{
  "n_layer": 22,
  "d_model": 320,
  "n_head": 4,
  "n_kv_head": 4,
  "head_dim": 64,
  "d_mlp": 2560,
  "vocab_size": 32768,
  "activation": "tanh_gelu",
  "norm": "rmsnorm",
  "norm_place": "pre",
  "norm_eps": 1e-05,
  "positions": "learned",
  "qk_norm": false,
  "attn_scale": 0.125,
  "bias": "all",
  "tie_embeddings": true,
  "parallel_block": false,
  "init": "normal",
  "init_std_qkv": 0.0268,
  "init_std_o": 0.00405,
  "init_std_up": 0.0268,
  "init_std_down": 0.00405,
  "optimizer": "adamw",
  "lr": 0.00104,
  "beta1": 0.9,
  "beta2": 0.99,
  "weight_decay": 0.081,
  "lr_head": 0.00543,
  "grad_clip": 1.0,
  "warmup_steps": 428,
  "schedule": "wsd",
  "decay_fraction": 0.791,
  "decay_shape": "pow",
  "final_lr_fraction": 0.05,
  "batch_tokens": 32768,
  "seq_len": 1024,
  "doc_mask": true,
  "train_tokens": 429900000,
  "steps": 13120,
  "dataset": "wikipedia_en"
}
Each number is 128 + 32 x the weight over its row's rms, rounded and kept within 0 to 255. Layers, rows and columns count from 0. The size above them is the row's rms in percent of the matrix's.

# layer 4 MLP up, 2560x320, rms 0.0541, rows 1985-2027, columns 0-79
size [ 96  82  84  78 123 127 105 120 146  69  80  99  75  91 120 122  66 115 114 111  70  91  99  76  94 114  90 116  75  73 125  85  79 111 106 133 112 124  95 123 122  96  83]
[[205 128  68 103 109 140 169  96 132 173  79 156 142  92 127 129 115 157 111 146 128 131 145 109  76 151 173 144 124 153 150 102 187 113  95  99 151 110  88 130 182 185 161 186 123 115 127 177 178 168 111 107 105 102 147 166 120 163 146  97 125 131 124 109 110 122 123  98  82 151  81 167 117 166  67 148  85  52 130 123]
 [184  85  94 100 115 136 147 113  88 209  63 108 156  54  89 132 112  98 122 121  88 133 178  56 145  96 171 138 131 180 143 166  96 141 138 143 130 145 109 124 127 171  96 193 146 124 104  92 174 112 164 105 130 138 166 122 141 120  90 138 130 131 118 123 119 103 207  95 121 170  99 129 149 126 105 111 130 123 111 116]
 [139 174 116 124 127 153 151 173 123 116 150 139 107  92  98 144 158 115 113 180 171  99 160 124 162  80 174 144 126 195 144 175 101 133 142 121 180 125 155 144  86 188  95 124 114  94 109  89 124 126 124 164 133 174 116 148 139 142  83 156 160 172 136 135 121 130 174 161  86 133 125 135  80  95 102 142 132 170 139 148]
 [229  86 100 106 150 174 197 110 140 187 104 113  84 110 101 142 128 160  78 176  91  81 102  85 154 133 139 108 177 190 148 173 119 129 113 149 157 154 118 129 121 139 131 137 177 183 163  84 173 128 181 149 141 151 131 162 139 161 147 138  83 144 163  93 146 112 114 112 134 127 110 129 142 108  87 137 122  98 117 117]
 [171 164  58 125 156  94 136 123 156 114 104 177 124 138 140  81 154 128 151 153 164 146 116 118 123 129 119 147 153 103 121  92 196 108 107  70 138 142 128 120 115 118 135 169 110 141  98 138 207 125 110  98 171 164 129 181 133 117 189  93 119  87 116 104  79 130  75  86 130 119 111 148 136 169 100 113 160 162 133 148]
 [137 113 173 149 126 105 100 147 101 147 121 152 179 104  55 166 182 137 148 155 122  88  96 149 106 125  91 124 153 155 150  92 102  86 151  86 136 123 117  85  97 154 149 143 115 108 147 146 207 123  93 117  86 135 151  49 123  87  93 146  90 177 198  83 188  78 128 139 135 162 118 173 138 125  82 120 191  90 140  97]
 [156  83 126 136 156 117 100 145 100 105 107 130 112 119 156 125  85 233 136 251 154  68  98 113 126 124 122 127 177 110 175 160 170 133 167 190  98 135 140  87 148 155 138 125  76 192  48 129 125 102 151 134 142 147 206 150 145 144 177 114 171 134 141 117 134  96 150 168 113 150 135 126  96 121 124 110 106 109  91  97]
 [123 155 139  59 142 126 125 127 120 173 113 127 136  60 156 170 142 118 135 116 119 144  84  68 171 138 106 113 146 159  75 144 106 186  75 125 129 188 115 202 112 135 131 140  93 137 219 151 159 166 178 158 116  95  96 118 125 115 102 183 152 165 186 125 142 164 105 121 156 208 100 119 146 100 116 151 138 137 119 180]
 [171 108  82 136  86 166 193  71 151 157  79 167  93 111  71 101  93 118 152 155 143 136 155  98 100 126 129 129 159 109 138 114 126 127  91  52  99 128 160 116 113 141 127 159 123 185 156 117 154  83 134  88 164 113 119 133  86  68 124 156 165 125 145  96 109 135 168  86 160 150 100 150 140  81 113 121 130 187  94 128]
 [222  70 122  81 141 143 154 116 114 208  78 141 106  87  97 126 133 120 128 138 103  90 142  97 146 114 130 135 149 187 141 157 124 160 130 142 131 167 131 100 136 175 151 122 170 138 156  72 166 146 219 136 103 145 154 166 118 121 109 134  88 161 172  41 117 124 125  96  96 136  46 114 129 115  54  86 123 157 138 137]
 [186  61 103 139  86 134 148  99 103 199  77 143 113 104 116  83 185 153  85 133 107 124 125  76  89 121 160 159 169 151 128 168 163 171 136 111 132 146 119  93 165 147 129 188 137 113 143 104 141 155 118 134 145 166 130 170 138 152 124 151  89 140 147 101 119 106 132 100  98 132  90 133 119 137  89  73 118 110 144 134]
 [154  91 180 113 147 171 136 156 114 134 108 128 147 124  86  95 111 123  77 137  76  89  84  88 117 129 153 151 109 156 123 181 127 111 123 147 129 150 132  64 172 154  72 193  99 138 155 113 147 178 157 151 111 138 126 161 173 149 137 179  76 126 168 117  67 148 161  52 118 146 112  83 146  87  84  65  73  61 100 133]
 [191  61 104  46  99 116 155 113  83 190  95 158 110  90 106 128 134 164 130 139  87 100 130 104 142 124 150 134 119 174 123 160 115 147 136 134 131 133 129 135  82 166 130 137  97 171 156  55 135 114 171 140 127 119 140  80 174 122 132 139  96 161 194 109 110 137 189 129 116 144 110 162 128  97  94 127 102  82  95 103]
 [147 135  88 126 138 115 161 123  93 164  72 124  96 120 132  80 141 175 123 117 126  91 162 126 126 123 178 137 121 165 105 150 122 180  59 180 156 108  92 131 180 164 117 206 164 134 134  96 133 147 159 103 110 118 129 160 123 126 176 207 150 113 138  76 116  75 153  79 121 139  91 115 119 119 101  67 111 118 155  76]
 [119 109 121 147 117 139 147 136  84 160 121 146 118 107  95 113 104 218 116  89 137 128 167 126 148 141 141 138  60 145 177 127  95 114 115 100 186 110 182 156 133 190  76 125 103 131 114 137 129 108 140 130 126  95 130 151  79  93 140 209 142 147 136 123 129 114 169  68  95 137 110 125 123  68 113 101 114  97 108 110]
 [127 152  50 106 147 108 156 124 150 115 104 128  77 148 110 116 173 163 161 112 184  91  93 149 156  95 145 185  82 138  89 166 133 148 117  42 168 141 157 111 169 141  63 115 162  74 128 151 123 160 123 144 119 132 191 134  88 130 149 103  98 148 124 129 133 138 107 151 126 155 111 184 145  91 108 104 145  77 152 172]
 [123 131 129 123  85 156 123 162 171 142 127 143 116  92 136 105 140 117 107 163 123 119 103 101 136  57 193 156 159 165 179 166  93 144 108  73 148 112 116 128 141 141 148 214 116 167 149  76 121 150 150 154 181 149 133 192 180 141  90 155 126 151 126 135 138  97 200 154  98 153 120 120 120 119 122 114 110 154 147 153]
 [144 102 187 133 169 149 139 162 168 155 119 155 149 121 134  36  94 166  68 152 135 137 129 100 106 185  96 136 141 140  89 100 156 136  85 185 102 127 135  81  68 120 144 155 145 205  97 117  91 129 182 151 145  95 101 160 139  60 181 162 137 118  87  90 130  88 174  96 152  82 114 137 119  97 111 144 110 143 189  70]
 [183 155  67 131 176 119 161 128 162 113 106 166 141 189 133 162 119 177 181 140 148  66 123  99 158 118 101 153 137 125 138 150 139 126 102  63 172 153 166 131 148 138 137 115 104 134 128 121 113 120 121 115 126 156 135 213 104 126 122 148 106  57 124 101 153 122  88 103 160 144 101 166  78 178  89 131 139  73 117 146]
 [102 131 165 150 136  75 179 126 159 151  89 137 166 107 133 141  97 128 116 146 137  73 162 112 171 133 172  76 148  94 125 134 118  78 150 135 135 101 162 162 142 151  99  98  97 125  53 133 122 142 152 130 183 153  97 149 119  67  82 120  81 157 137 121  58 128 123 180 118 151  69 113 119 124  71 150  65  99 164 144]
 [205 120 105 107  96 120 153 123  68 201  42 155 129 108  88 110 155 123  84 150  93 109 102  69 156 128 149 168 162 162 153 144 125 151  93 168 160 169 109 160 113 185 114 127 134 105 161  84 135 161 158 130 139 118 137 105 183  98 145 167 108  94 179 113 109  93 152 121 152 106  86 118  93 107  78 163 130 118 107 108]
 [200  67 133  90 107 139 154 102  81 216  90 150 120  69 118 152 161 129 160 138  73 136  82 112 121 111 189 185 162 176 116 157 148 120 137 156 132 149 152 140 178 145 100 103 164 142 146 138 173  85 143 146 103 117 185 100 153 157  89 153 113 148 164  94 115 145 108 108  94 216 100 166 141  75 100 109 144 175  98 175]
 [153 126 141 109 172 155 161 106 121 133  99 135 169  81 108 124 156 153 128 215 118 117 139 104 149 132 139 102 141 123 105 100 113 118 148 150 112  92 137 112 120 180  91 105  83 165 100 125 215  87 125 105 113  98  82 153 119 150 105 130 142 112 157  73 102 162 132 132 120 150  55 132 169 116  77 122  73 113 145 138]
 [209  65 115 144 139 145 159 102  94 209  85 149  72 121  86 129 143 102 110  72 150 135 148  79 110 205 140 125 136 117 136 127 171 145  91 173 115 176 130 141 192 162 131 119 167 110 165  49 163 125 130 107 101 114 167 117 121 173 107  87  78  99 127  74 139 117  86  95 154 115  71 127 148  90  38  77 152 129 171 120]
 [212 122  67 100  83 154 209 126 104 177  83 168  72 140 106 134 111 151 131 150  95 101 184  68 118  72 148 164 160 188 116 108 134 181  71  73 141 155 123 134 145 128 134 172 189 164 107 104 152 141 131 110 166 141 138 175  98  91 155 132 127 116 140  90 181 143 120  74 152 135  68 195  92 143  83  88 112 142 161 161]
 [125 120 163  77 139 135 117 114 102 110 115 158 108  71 138 121 171 150 153 149 103  97 127 158 140 152 121  89 138 131 154 170 109  89 131 174 168 138  79  96 189 112 159 111 112 140  93  87 102 155 140 133 113 106 170 115 119 134  82 129 125 158 111 114 119 109 132 131 106 135 114  83 146  83  90 128  95 157  84 119]
 [188 109  84 128 161 186 142 122 127 206  83 125  92  62 108  79 130 110 156 126 128 103 171 117 137 135 138 117 133 186 136 123 179 125  94 125 168 104 131 155 130 172  81 113 123 152 121  77 158 114 162  50 147 151 134 156  88 143 163 122 113 107 144  83  99  60 101  80  98 156  98 119 129 128 107 116 112 109 187 101]
 [132 107 135 158 115 176 142  89 130 193  89 134 131  86 126 110 146 143  71 107 123 118 186 167 122  85 156 174 110  86 176  96 107 128 151 112 153 119 133 117 137 135 125 149 172  96  77  49 141 116 189  69 129 113 141 174  81 130 107 129 107 149  94 104 118  38 132  36  99 111 139 139 190 112 122 131 140 112 188 134]
 [226  85 146  83 109 125 160  96  96 206  81 161 157  68  70 119  85 145  90 105  63  99 117  87 118 111 170 135 114 199 128 163 139 130 100 151 215 151  92 119 145 167 129 165 157 178 128 117 141 137 178 143 159 166 132 128 148 121 121 130  91 174 128  85 127  95 186 105 109 174  91 156 113 120 104 117 137 103 107 108]
 [169  49 131 121 122  84 139 111 117 165  77 130 151 117 132  75 110 130 118 120 113 129 169 107 132 132 128 148 129 141 144 126 140  76  83 142 144 155 116  90 168 172 116 175 156 148 126  77 149 120 137  88 115 111 149 128  97 171 122 119 110  91 119  65 113 103 151 173 107 154  41 135 101 114  49 144 121 114 144 150]
 [201  95 100 143  90 139 183 108  93 169 125 149 171 105 117 129 132 142 129  97 126 164 155 129 154  87 165 167 112 145  94 104 136 199 125 134 147 143 113 160 131 145 158 195 141 152 119 127 146  90 110 186 181 105 144 171 157 160 118 116 133 116 113 105 132 166 112 120  82 151 109 144  51 169  98  69 152 104 115 142]
 [187  75  88 103 102 172 169 107 117 149  88 131 113 102  86 116 190 136 110 147 114 130 134  90 186  98 106 170 104 142 111 148 109 154 100 124 146 114  89 120 151 153  99 121 193 169 107 127 138  98 175 144 120 143 110 148  93  90 131 140 103 145 148  90  97 120 133  67 151 122  88 135  93 131  93  59  89 107 112  64]
 [153  81 104  50 154 146 156 111  85 205 120 115 138 109 101 108 145 161 106 151  60 110 104  56 159 124 127 171 142 170 137 153  89 183 102 141 135 160 116 136 112 180 115 160  93 160 167 100 151 142 132 143 110 133 119  92 202 114 119 162  96 148 149 112 127 110 185 122 113 140 115 143  76  67 128 122 136 103 138 121]
 [197  79  91 112 140 145 165 109 118 176 127 115 150  69 110 114 171 135  81 124 143  46 125 109 164 105  86 123 124 128 143  77 107 133 147 129 136  97 139 148  84 170 123 103 134 115 116 170 194 139 119 129 208 148 146 160 115 153 181 174 139 114 196  97 130 123 144 164 145 100 114 119 142 158 115  80  90  83 105 120]
 [184 128 122 161 137 146 155 164  87 138 139 152 114 142  96 112 145 177 127 110 114 157 225 139 158 131 171 156 106 156  82 171 140 152  65 177 124 134  87 157 144 124 136 194 109 202 138 158 140 101 142 135 118  96  95 124 153 149 102 139 139 144 145 116  90 127 131  63 124 187  98  98  89  99 103 121  95 126 119 167]
 [145 114 133 116 170 127  87 128  98 106 145 128 112  76 129 147 113 101  99 122 135 156  98 105 132 149 118  68 120 157 178 148  83 134 166 126 111 188  78  92  80 126 121  99 154 190  87 147 159 206 169 139 121 123 133 100  87 121  98 134  72 127 133  97  71 169 120 104  69 145 110  63 120 177 119 134 138 120  75 135]
 [174 134 102 138 200 161 190 102 155 170  65 178 119 131 159 151  58 111 140 147  90 134 100 148 132  83 149 129 111 121 131 116 145 140 103 129 149 100  99 140 177 146 141 134 160 112 165 104 140 131 147 130 104  89 170 195 191 104 119 112 132 131 132  99 124  92 102  88 113 162  73 144 109 142  64  88 108 132 187 105]
 [154 103 138 153 191 135 124 152 135 171 139 179 129 123 124  99 134 190 116 181 153 127 134 110 123 142 159 168 127 147 117  89  99  77  96  98 154  92 127  89 125 140 130  83 151 173 144 128 170  94 129  74  64 161  93 139 170  98 158 160 120 104 132 109 115  64 122  84  93  99 117 148 112  95 113 112 131 104 160 111]
 [147  86 153 123 136 118 142 121 173 143 128 162  96 127  66 106 192 171  68 170 131 119 137  95 152 138 206 147 132 110 105 104 150 143  69 120 131 112 104 125 153 166 142 160 111 168 121 170 189  64  87 151 131 154 112 131 157  73  95  87 131 156 160  87 146  94 124 135 166 122  89 177  92 141  44  99 136 137 104  79]
 [127 148 103 166 127 159 116  26 102 131 119 154 139  72 105 109 118  80 170 119 113  91 140 107  91  97  82 135  89 180  72 160 147 160  96 140 161 112  87 153 139 134 130 105 150 102 176  79 138 133 123  87 103  87 159  91 109  94 129 129 132 105 147 107 122 163 154 142 151 119 116 107 117 153 108 144  98 124 142 118]
 [135 164 156  73 145 119 201 152 131 140 116 175 196 155 141 112 140 105 128 205  99  52 137  76  86 118  89 114 182 187 134  97  87 104 145 110 148 169 191  71 112 118 140 154 123 159 167 152 157  91 160 144 107 102 140 161 165 138 162 124  92 173 143 110 135  49 105 118 129 198 106 202  88  64 130  73 114  86 164 161]
 [182 144  97  99 151 155 115 144 135 189 104 124 160  74  81 109 169 166 172 207 124 108  81 127 133 102 153 170  73 101 105 181 168 157  97 154 143 132 135  96 137 173 129 161  81 112  98 129 137 167 133 124 170 145 143 189 177 109 175 105 142  79 134 101  60 158 107 121 178 162  99 141 158 120  71 108 128 158 125 111]
 [214 106 112  84 100 117 150  75 129 194  59 137 101  64 101 174  85 204  65 168 133  81  85 112 109 101 161 156 158 183 123 146 138 110 137 120 174 118 150 110 146 143 124 118 156 172 127  87 134 136 178 143 114 148  85 133  88 126 135 134 101 173 167  97  94 154 111 161 101 125  88 133 115 102 112 117 138 109 119 136]]
# layer 4 MLP down (transposed), 2560x320, rms 0.0426, rows 1985-2026, columns 0-79
size [111  93  48  67 134 124  72 116 144  54  92  96  91  94 102 111  47 104 128  91  92  96 101  82 114  94 100  89  88  91 114  90  92  95 111 126 121 111 111 109 113 103]
[[135 141 171 129 131 161 103  97 144 125  60 162 208 129 171 167 160 124  57 182 116 127 155 103 124 103 195 130 118 152 177 102  86 115 144  92  90 144 106 161 129 181 174 167 149 109 141 163 134 124  62 128 125  89 163 135 143 108 174 183 139 119 116 144 173  98 166  77 147  93 137 132 149 160 106 132 147 133 133  55]
 [152 121 137  55 118 145 117 139 110 123  99 215  74  74  82 127  70 157 128 148 100 111 131 137 125 108 152 134 141 138 142 129  97 135 114 118 139 108 163 106 110 172 112 150 119 137 118 143 109 151 141 123 117 124 149 152 191 133 114 176 145 205 144 107  93  94 213  84 137 177 124 146  58 147  90 105 126  89 114 125]
 [143 123 134 185 139 147 113 142 161  60 108 137 125 151 139 132 155 168 114 102 126 119 135 133  77 132 145 133  79 160 107  63 176 195 126  76 140 144 106  99 129 108 115 107 154 101 118 132 131 103 119  34 125 101 129 152  81 182 169 161 157  57  99  55 111 139 121  52 194 121  67 175 104 117   0 143 125 108 147 125]
 [207 170 115 133 156 171 128 146 135 129  78 166 110 101 131 164 127  97 142 153 131 110 122 163 182  94 156 164 191 182 161 110 100 118 150  89 159 145 109 138 131 112 147 150 110 168 141  95 153  59 178 142  58  73 118 170 181 168 145 144 175 168 168 168 146 100 150 157 146 118 235 144  76 168 115 130 132 121 138 143]
 [110 125 172 134 102 151 168  99 124 159 145 116 100 122  75 132  84 121 123  74 133 198 140 164 168  79 117 154 126 140 134 110 123 117 137 161 176 114 146 144  85 128 199  84 155 110 173 138 136  95 119 144 167 151  91  48 181 122 135 145 177 102 170 154 103 196 107 112 147 152 175 145 180  74 155 148 125 175  96 144]
 [161 101 136 106 112  96  93 130 175 109 134 147  83  84 125 109 141 137 136 183 136 102  54 191 134 113  96 133  95  70 135 201  78 141 140 106 146 154 135 101 118 112 140 196 162 156 159 128  56 160 154 112  92 181  98 141 137 128 110 113  61  91 130 133 128 168 123 107 168  87 154  86 135 193 145 145 127 138 139 140]
 [126 126  89 127 119 109 146 157 128 114 119 116 127 155  87  88 123  90 106   4 144 164 159 183 115 136 139 180 100 109 177 159  99 128  51  33 132 105  81 124 143 173 146 133 145 131 197 128 103 199 114 131 142 167 100 114 128 100  82 155  85  74 114  69 117 131 133 112 165  65 117 119 128 110  86  86 122 125 114 180]
 [ 71 161 148 104 166 153 126 145 142  97 127 110 138 125 131 223 102 129 132 146 176 161 119 127  86 144 146 137  94 142 120 126 145 140  96  87 101 117 154 165 132  98 150 184 130  97 130 116 162 155 152 156  92 106 125 152  94 141 166 136 123 138 130 116 137 116  84  96 109 151  76 134 154 206 129 180 105  92 107 151]
 [155  37  93 169 131 139  89  51 130 173 193 150 155 156 108 158 146 113 180 136 183 116 164 138  90 104  79 151 145  60 142 122 118 107  86 133  66 111 179  66 112 136 134 193 137 180 137 128 123 121 176  90 148 121  92 133 110 105 180 152 123 126 102  90  77 158 119 112 108  93 135 135 175  85 122 126 103  89 121 182]
 [136 135 131  70 130 182 189 148  93 127 110 135 147 108  95  77 117  67 112  99 124 103 176 108 108  98 138 157  82 193 194 117 123 170  92  50 129 164 137  86 161 146 110 107 159 101  85 110 169 143 190 109 118 104 128 169  96 122 155 190 118 166 118 116 176 151 214 143 128  99 135 134  91 127  50 104 128 124 165 125]
 [223 104 143 137  88 145 158 120 135 144  79 167  74  84 132 136 120 169 121 164 112 147 136 127 138 113 177 189 156 196 187 164  80 159 132 107 162  73 127 113 127 175 131 126 117 155 101 141  95 163 154 103  97 128 147 185 153 106 112 152 107 155 135 143 180 113 165 133 114 151 142 100  97 130 110 108 118 177 124 140]
 [116 111 103 116 185 194 153 120 128 110 133 233 130 105 126 122  33  65 134 171 151 127  49  88 139 180 124 152 166 131 153  78 132 123 149 108 111 109 156 107 154 116 124 110 118 106  74 141 115  94 165  50 115 201 121  73 127 151  70 127 122 191  84 198 114  97 143 126  92 116 169 124  51 152 152 121  96  99 175 149]
 [192 117 128  48 100 119 173 139  93 148  77 153 110  86  89 158  75 151 114 176 103 118 108 109 134 119 182 158 189 182 142 119 101 153 113 110 134 119 144 147 110 165 150 158  99 137 150  78 153 142 138 114 136 146 153 144 173 114 134 152  89 149 183 105 122 132 130 114 113 139 101 163  45 135 108 108 124 104 115 134]
 [126 140 153  96 148 149 198 147 156 144 111 152 131 104 115  81 156  98 128 144  82  88 151 128 155 129 175 150 196 132 138 128  92 104 119  92 111 129 144 119 138 151  96 147 116 143 154 123  87 134 182 141 129 168 140  81 179 161 172 170  97 197 141 140 150 119 138 105 170  99 119  53 114 178 111 163  31  97 155 134]
 [124  60 156 134 145 199 108 149 175  69 133 192 115 126 107 171  52 157 114 138 150 139 113  79 133 102 150  98  91 158 112 109  79 142 197 125 118 153 135 137 123 155 139  95 124  93 136 188 143 112  62  62 148 123 112 128 133 171  87 155 122 104 102 108 112 134 167 116 125 130 145 171  99 162 140  69 144 150 127 139]
 [ 99 144 182 153 150 130 104 139 126  79 131 118 192 147 136  73 164 113 135 136 189  92  94 182  99 105 127 125 131  61 126  72 120 131 150 137 112 159 150 167 117 139 145 180  99  84 127  93  30 105 128 108  54 139 139  80 134 148 152 148 140 138 106 105  66  88 113 160 103 126 138 133 147  92 129 118 112 131 182  74]
 [174 148 186 210 192 145 164 115 120 147 108 130 183 120 142 117 171  58 142 123 186 146 151 119 114 157  98 130  99 160  91 104 132 143 156  89 107 202 147  96 100  81 130  83 110 133 152 107 154 117 106 115  91  81  97 148  97 152 214 120 106  86 154  62 135 125  60 115 186 100  62 108 126 134  11 132 122 111 110 120]
 [102 134 112 113  81 122  82 149 108 116 161 115 104  94 116 156  93 129 175 161 127 118 129 122  83  75 122 152 133 117 160 174 164 154 112 125  90 133 128 193 194 112 137  96 137  91 181 150 123 169  90  75 125 185 100 135 139 204 105  96 175 105 136 148 104 151 117 156  80 221 182 143 147 170 146  96 113 127  63 177]
 [115 124 151 128 106  72  98 147 121  85 132 104  92  73  88 109 152 137 125  73  87 107 152 166  85  88 169 118 211 147 180 100 107 141 102 196 121  80 132  85 148  89 137 104 165 138 131 116 159 113 158 131 123 127 137 100 223 152 109 181 150 148 142 168 143 128 149 101 172 112 168 132 182 111 166 121 129 133 147 112]
 [139 166 137  90  74 156  74 147 117 152 108 101 130 137 165 161  86 132 100 131 124 132 182  92 149 128 155 129 104 129  80  81  93 123 119 146  94  88 119 139 105 126  95 109 104 131 134 120 105 161 115 118 136 111  83  65 147 104 124  93 157 170 158  78 161 105 197 144  74 136 120 117  91 147 121  78 103 128  50  70]
 [171 136 113  17  89 139 157 104 108 161  79 172 117  74  64 148  61 151 118 202 118 104 104  99 161 110 171 176 152 157 152 141 114 144 121 111 150 130 115 145 132 129 128 149 110 131 122 100 122 163 156 150  88 153 147 137 167  85 122 151 119 186 146 143 122 104 168 121 102 154 123 133  76 109  87 139 112 118 142 123]
 [191 112 130 134 117 103 181  62 127 139  90 143  89 120 122 139 169 113 145 121  95 111 150 116 152  70 209 156 136 174  79 119 126 142  93  77 192 129  97 122 159 132 125 132 144 143 163 120 124  96 187 129 100 130 136 159 187 141 156 126 153 159 131 105 111 102 130  78 163 162 155 140  76 130 104 122 105 131 162 123]
 [106 125  96 104 111 163 154 139 163 115 141 115 107  91 144 121 154  40 121 131 156 116  96 131 167 167 145 119  85  71 155 145 115 133 168 136 162 136 116 126 132 168 143 124 138 174  82 174 125 130 159 138 137  83 127 115 127 122 138 141  59 166  79 117 126 190 147 150 115 137  90 114 170  66  69 119 141 153 156 101]
 [127 159 150  59 106 195 170 136 135 153  77 135 123  80 122 160 177 139 118  95 113  70 163 108 228 114 157 121 149 179 107 127 106 150 134  84 153 147 117 102 131 138 157 107 152 125 130  60 156 136 158 141 111 145 132 128 172 127 132  77  92 131 178 116 152 109 130 112 157 123 195 118  62 144 101 121 152 154 112 184]
 [120 162 131  73 137  92 165 135 149 147  97 148 115 145 134 172 148 170 122 123 138 146 100  46 121 164 155 107 121 143 144 106 113 127 158  76 201 193 116 131 170 118 132  61 153  73 134 182 170 132 155 170 183 131 144 144 185 110 147 119  83 130 125 159 200 173 136 121 163 105 123  96 146 164  91 184 128 147 122 145]
 [124 132 105 113 102 100 151 145 125  70 109 160 120 131 147 182  96  99 154  98 138 121 124  93  97 149 102 179 148  90 114 107 122 104 144 144  67 107 130  60 170 122 155 117  83 147 147 131 119 114 147 109 102 163 163  87  77 152 177 176  89 142 108  93 140 112  98 101 175 111  89 112 145 152  94 183  93 104 177 117]
 [143 112 141 101  53 144 155 118  96 158 171 171 106  95  76 140 170  97 119 120 103 161 176 142 134 146 148 152 160 129 190 103 157 144 124 128 185 120 104 120 134 105 137 184 156 140 170 105 179 142 193 182 120 118 179 134 186 148 133 103 108 167 110  74 164  93 101 112 120 152 145 113 105 156  67 125 127 171 212  77]
 [127 105 127 135 140 133  95 146 112 174 134 201 124 174 145  73 148 125 103 136 146 148 158  81 104  99 136 164  64 100 109 125 124 127 155 109  94 143 108 169  99 144 131 129 129 136  99  72 145 149 153 109  98 117 126  97  74 142 143 128 122 174 127  55 175 140 159 124 128 130  54 167  67 128  82 146 123 106 144 114]
 [183  98 142  45  98 127 145 144 112 168  99 196 113  80  98 155  73 159  91 184 132  92 163 107 139 129 201 151 148 163 161 142 131 120 122 133 146 118 123  99 108 151 141 133 126 138 136 116 137 136 140 150  94 144  87 133 159  87 117 142 140 207 161 157 121  85 153 131 112 137 143 158  52 109 132 138 115 131 125 126]
 [133 112 106  60 100 125 154  96 116 119 136 102 150 113 162 133 145 138 110 129  95 113 117  96 223  55 155 193 140 156 170 151 112 157  62  52 116 116 100  95 207 187 115  99 134  50 126 122 147 165 100 162 100 130 137 128 181 123 119 124 136 134 176 190 186 107 166 148 103 118 157 112 109 157 145 119 134 130 120 142]
 [154 136 108 111  78 147 143 148 158 164 100 131 156  60 102 155 106 139 145 106 170 140 125  77 114 109 107 191 165 146 114 106 128 160 106 125 113 131 142 111 138  92 106 104  79 153 122 121 136 120 182 212  85 143 134 153 163 139 225 154 115 109 128  76 196 189 115 132 139  78 107 122  60 115  77 107 173 105 134 103]
 [159 126 103  83 125 129 202 132 116 126 118 185  98  76 102 101  71 160 130 148  78  99 143 118 150 132 204 123 113 178 117 130 122  93 148  61 147 112 161 127 147 111  83 113 147 104 100 135 153 129 163  91  98 134 115 145 179 129 152 119 112 135 132 139 136 100 129 131  91 113 170 103  88 134 166 149  95 128 161 148]
 [184 105 122  65 103 134 169 112 111 165  84 148  82  82  77 134  70 137 109 174 114  95 137 102 136 109 158 171 182 163 164 130  85 151 118 119 162 118 141 137 104 158 148 144 111 147 157 103 148 124 146 112 138 143 150 136 157 102 132 162 111 143 167 107 102 133 127  97 108 148 105 158  58 113 103 131 148 114 131 140]
 [ 68 116 145  67 159 215 172 119 110  79 107 162 107  90 114 108 113 141 112 130  75 171 140 117  91 105 110 177 155 156 169  92 149 106 125 118  85 120 105 151 138 186 111 132 117 172 105 136 167 151 118 151 108  79 116 120 156 121 126  99 104 211 121 129  69 110 211  80 142 119 133 149  92 109 133  99 150 109 110 118]
 [126 143 148 136 152 155  98 184 120 167 146  74 158 157  95 137  72  78 124 129 155 135  68 135 131 130 175 128  84 167  88 174 108  94 128  97  96 137 111  98 142 108 172 154 129 116 132 128 123 146 161 100 153 171 138 163  87 143 100  78 104 136 108 133 122 113 147  74 165 164  99 128 154  96  74 176  73 119 108 110]
 [114 115 116 126 148 120 127  97 112 155 163 165  86  71 109 116 154 157 122 182 127 194 123 129  90 173 125 168 145 199 131 145  72 142 108  94 136 178  77  89  68  97  82 112 143 156 113 145 152 130 191 163 155 119 107 113 124 127 141 115 176 126 144 106 111  98 118 116  79 136  80 164  73 124  97 191 121 109 121 167]
 [149 128 106 152 136  72 119 164 131  98  86 123 110  99 172  90 199 106  70 100  77 189 115 150 115 171 105 121  84  82 161 116 177 141 122  84 129 117 110  45  96 159 129 118 102 142 107 194  99 134 130  93 156 121 148 127 160 135 124 128  77 127 154 160 145 107 175 134 100 167  71 118 108 126  62 165 194 105 111 110]
 [103 137 136 108  54 138 146 132 119 123 110 133 161 113 111 142 143 100 139 126 138 145 137 136 176  69  84 183 127 111 166 184 202 153 149 171 127 128 104 163 180 164 175 148 131 122 153 103  97 173 155 139  76 121 183 122  98  98 111  95 179 168  78 113 149 159 161 158  91 109 136 126 136 118 124 195 104 192  75 131]
 [ 77 143  86 114 126  84 158 157 154 137 158  89 120  79  79 160 155  97 112 113 164  71 197  87 147 112 183 160 163  79  60 115  95 143 107  96 102  58  54 119  85 167 179 164  99 129 179 113 115 170 107  75 132 101 112 141 167  96  96 130  98 101 113 109 102  83 138 154 155  80 129 134 181 139 113 102 100  86 168 123]
 [128 138 197 117 103 155  93  95 132 117 132 109  75 125 192 146 143 128 132  91 197 140  68 160 107 107 161  88 144 106 123 152 149 143  98 105 123 171 137 129 132 148 153 179 131 152 143 183 112 114  34  82 118 148 118  98 104 127 115 100 177 157 123 108 158  79 151 126 130  95  99 158 170 163  99 155 121 179 105 161]
 [107 133  85 124 131  94 107 116 148  99 117 124 115 148 171  88 157 156 138 220 142 165 147 147 171 116 114 115 148 112 131 136 160 130 130 120 173 169  60 132  89 187  85 135 126  91 141 162 169 116 107 150 104 193 171 181 120 147 155  84  66 150  85 123 160  98 135 112 171 177 105 131  59 111 120 147 199 194 153 170]
 [ 99 114 117  45 147 145 150 109 173 123  90 214 171  99 147 129 169  89 187 180 156 155 157 109 159 101 151 152 106  85 169  67 172 127 151  90 117 113 142  96 120 139 151 156 127 103  68 111 161  82 137 137  43 113 117 132 131 132 120 140 101 210  72 146 110 116 145 163 142  67 152 114  80 138 120 156  71 135 191 103]]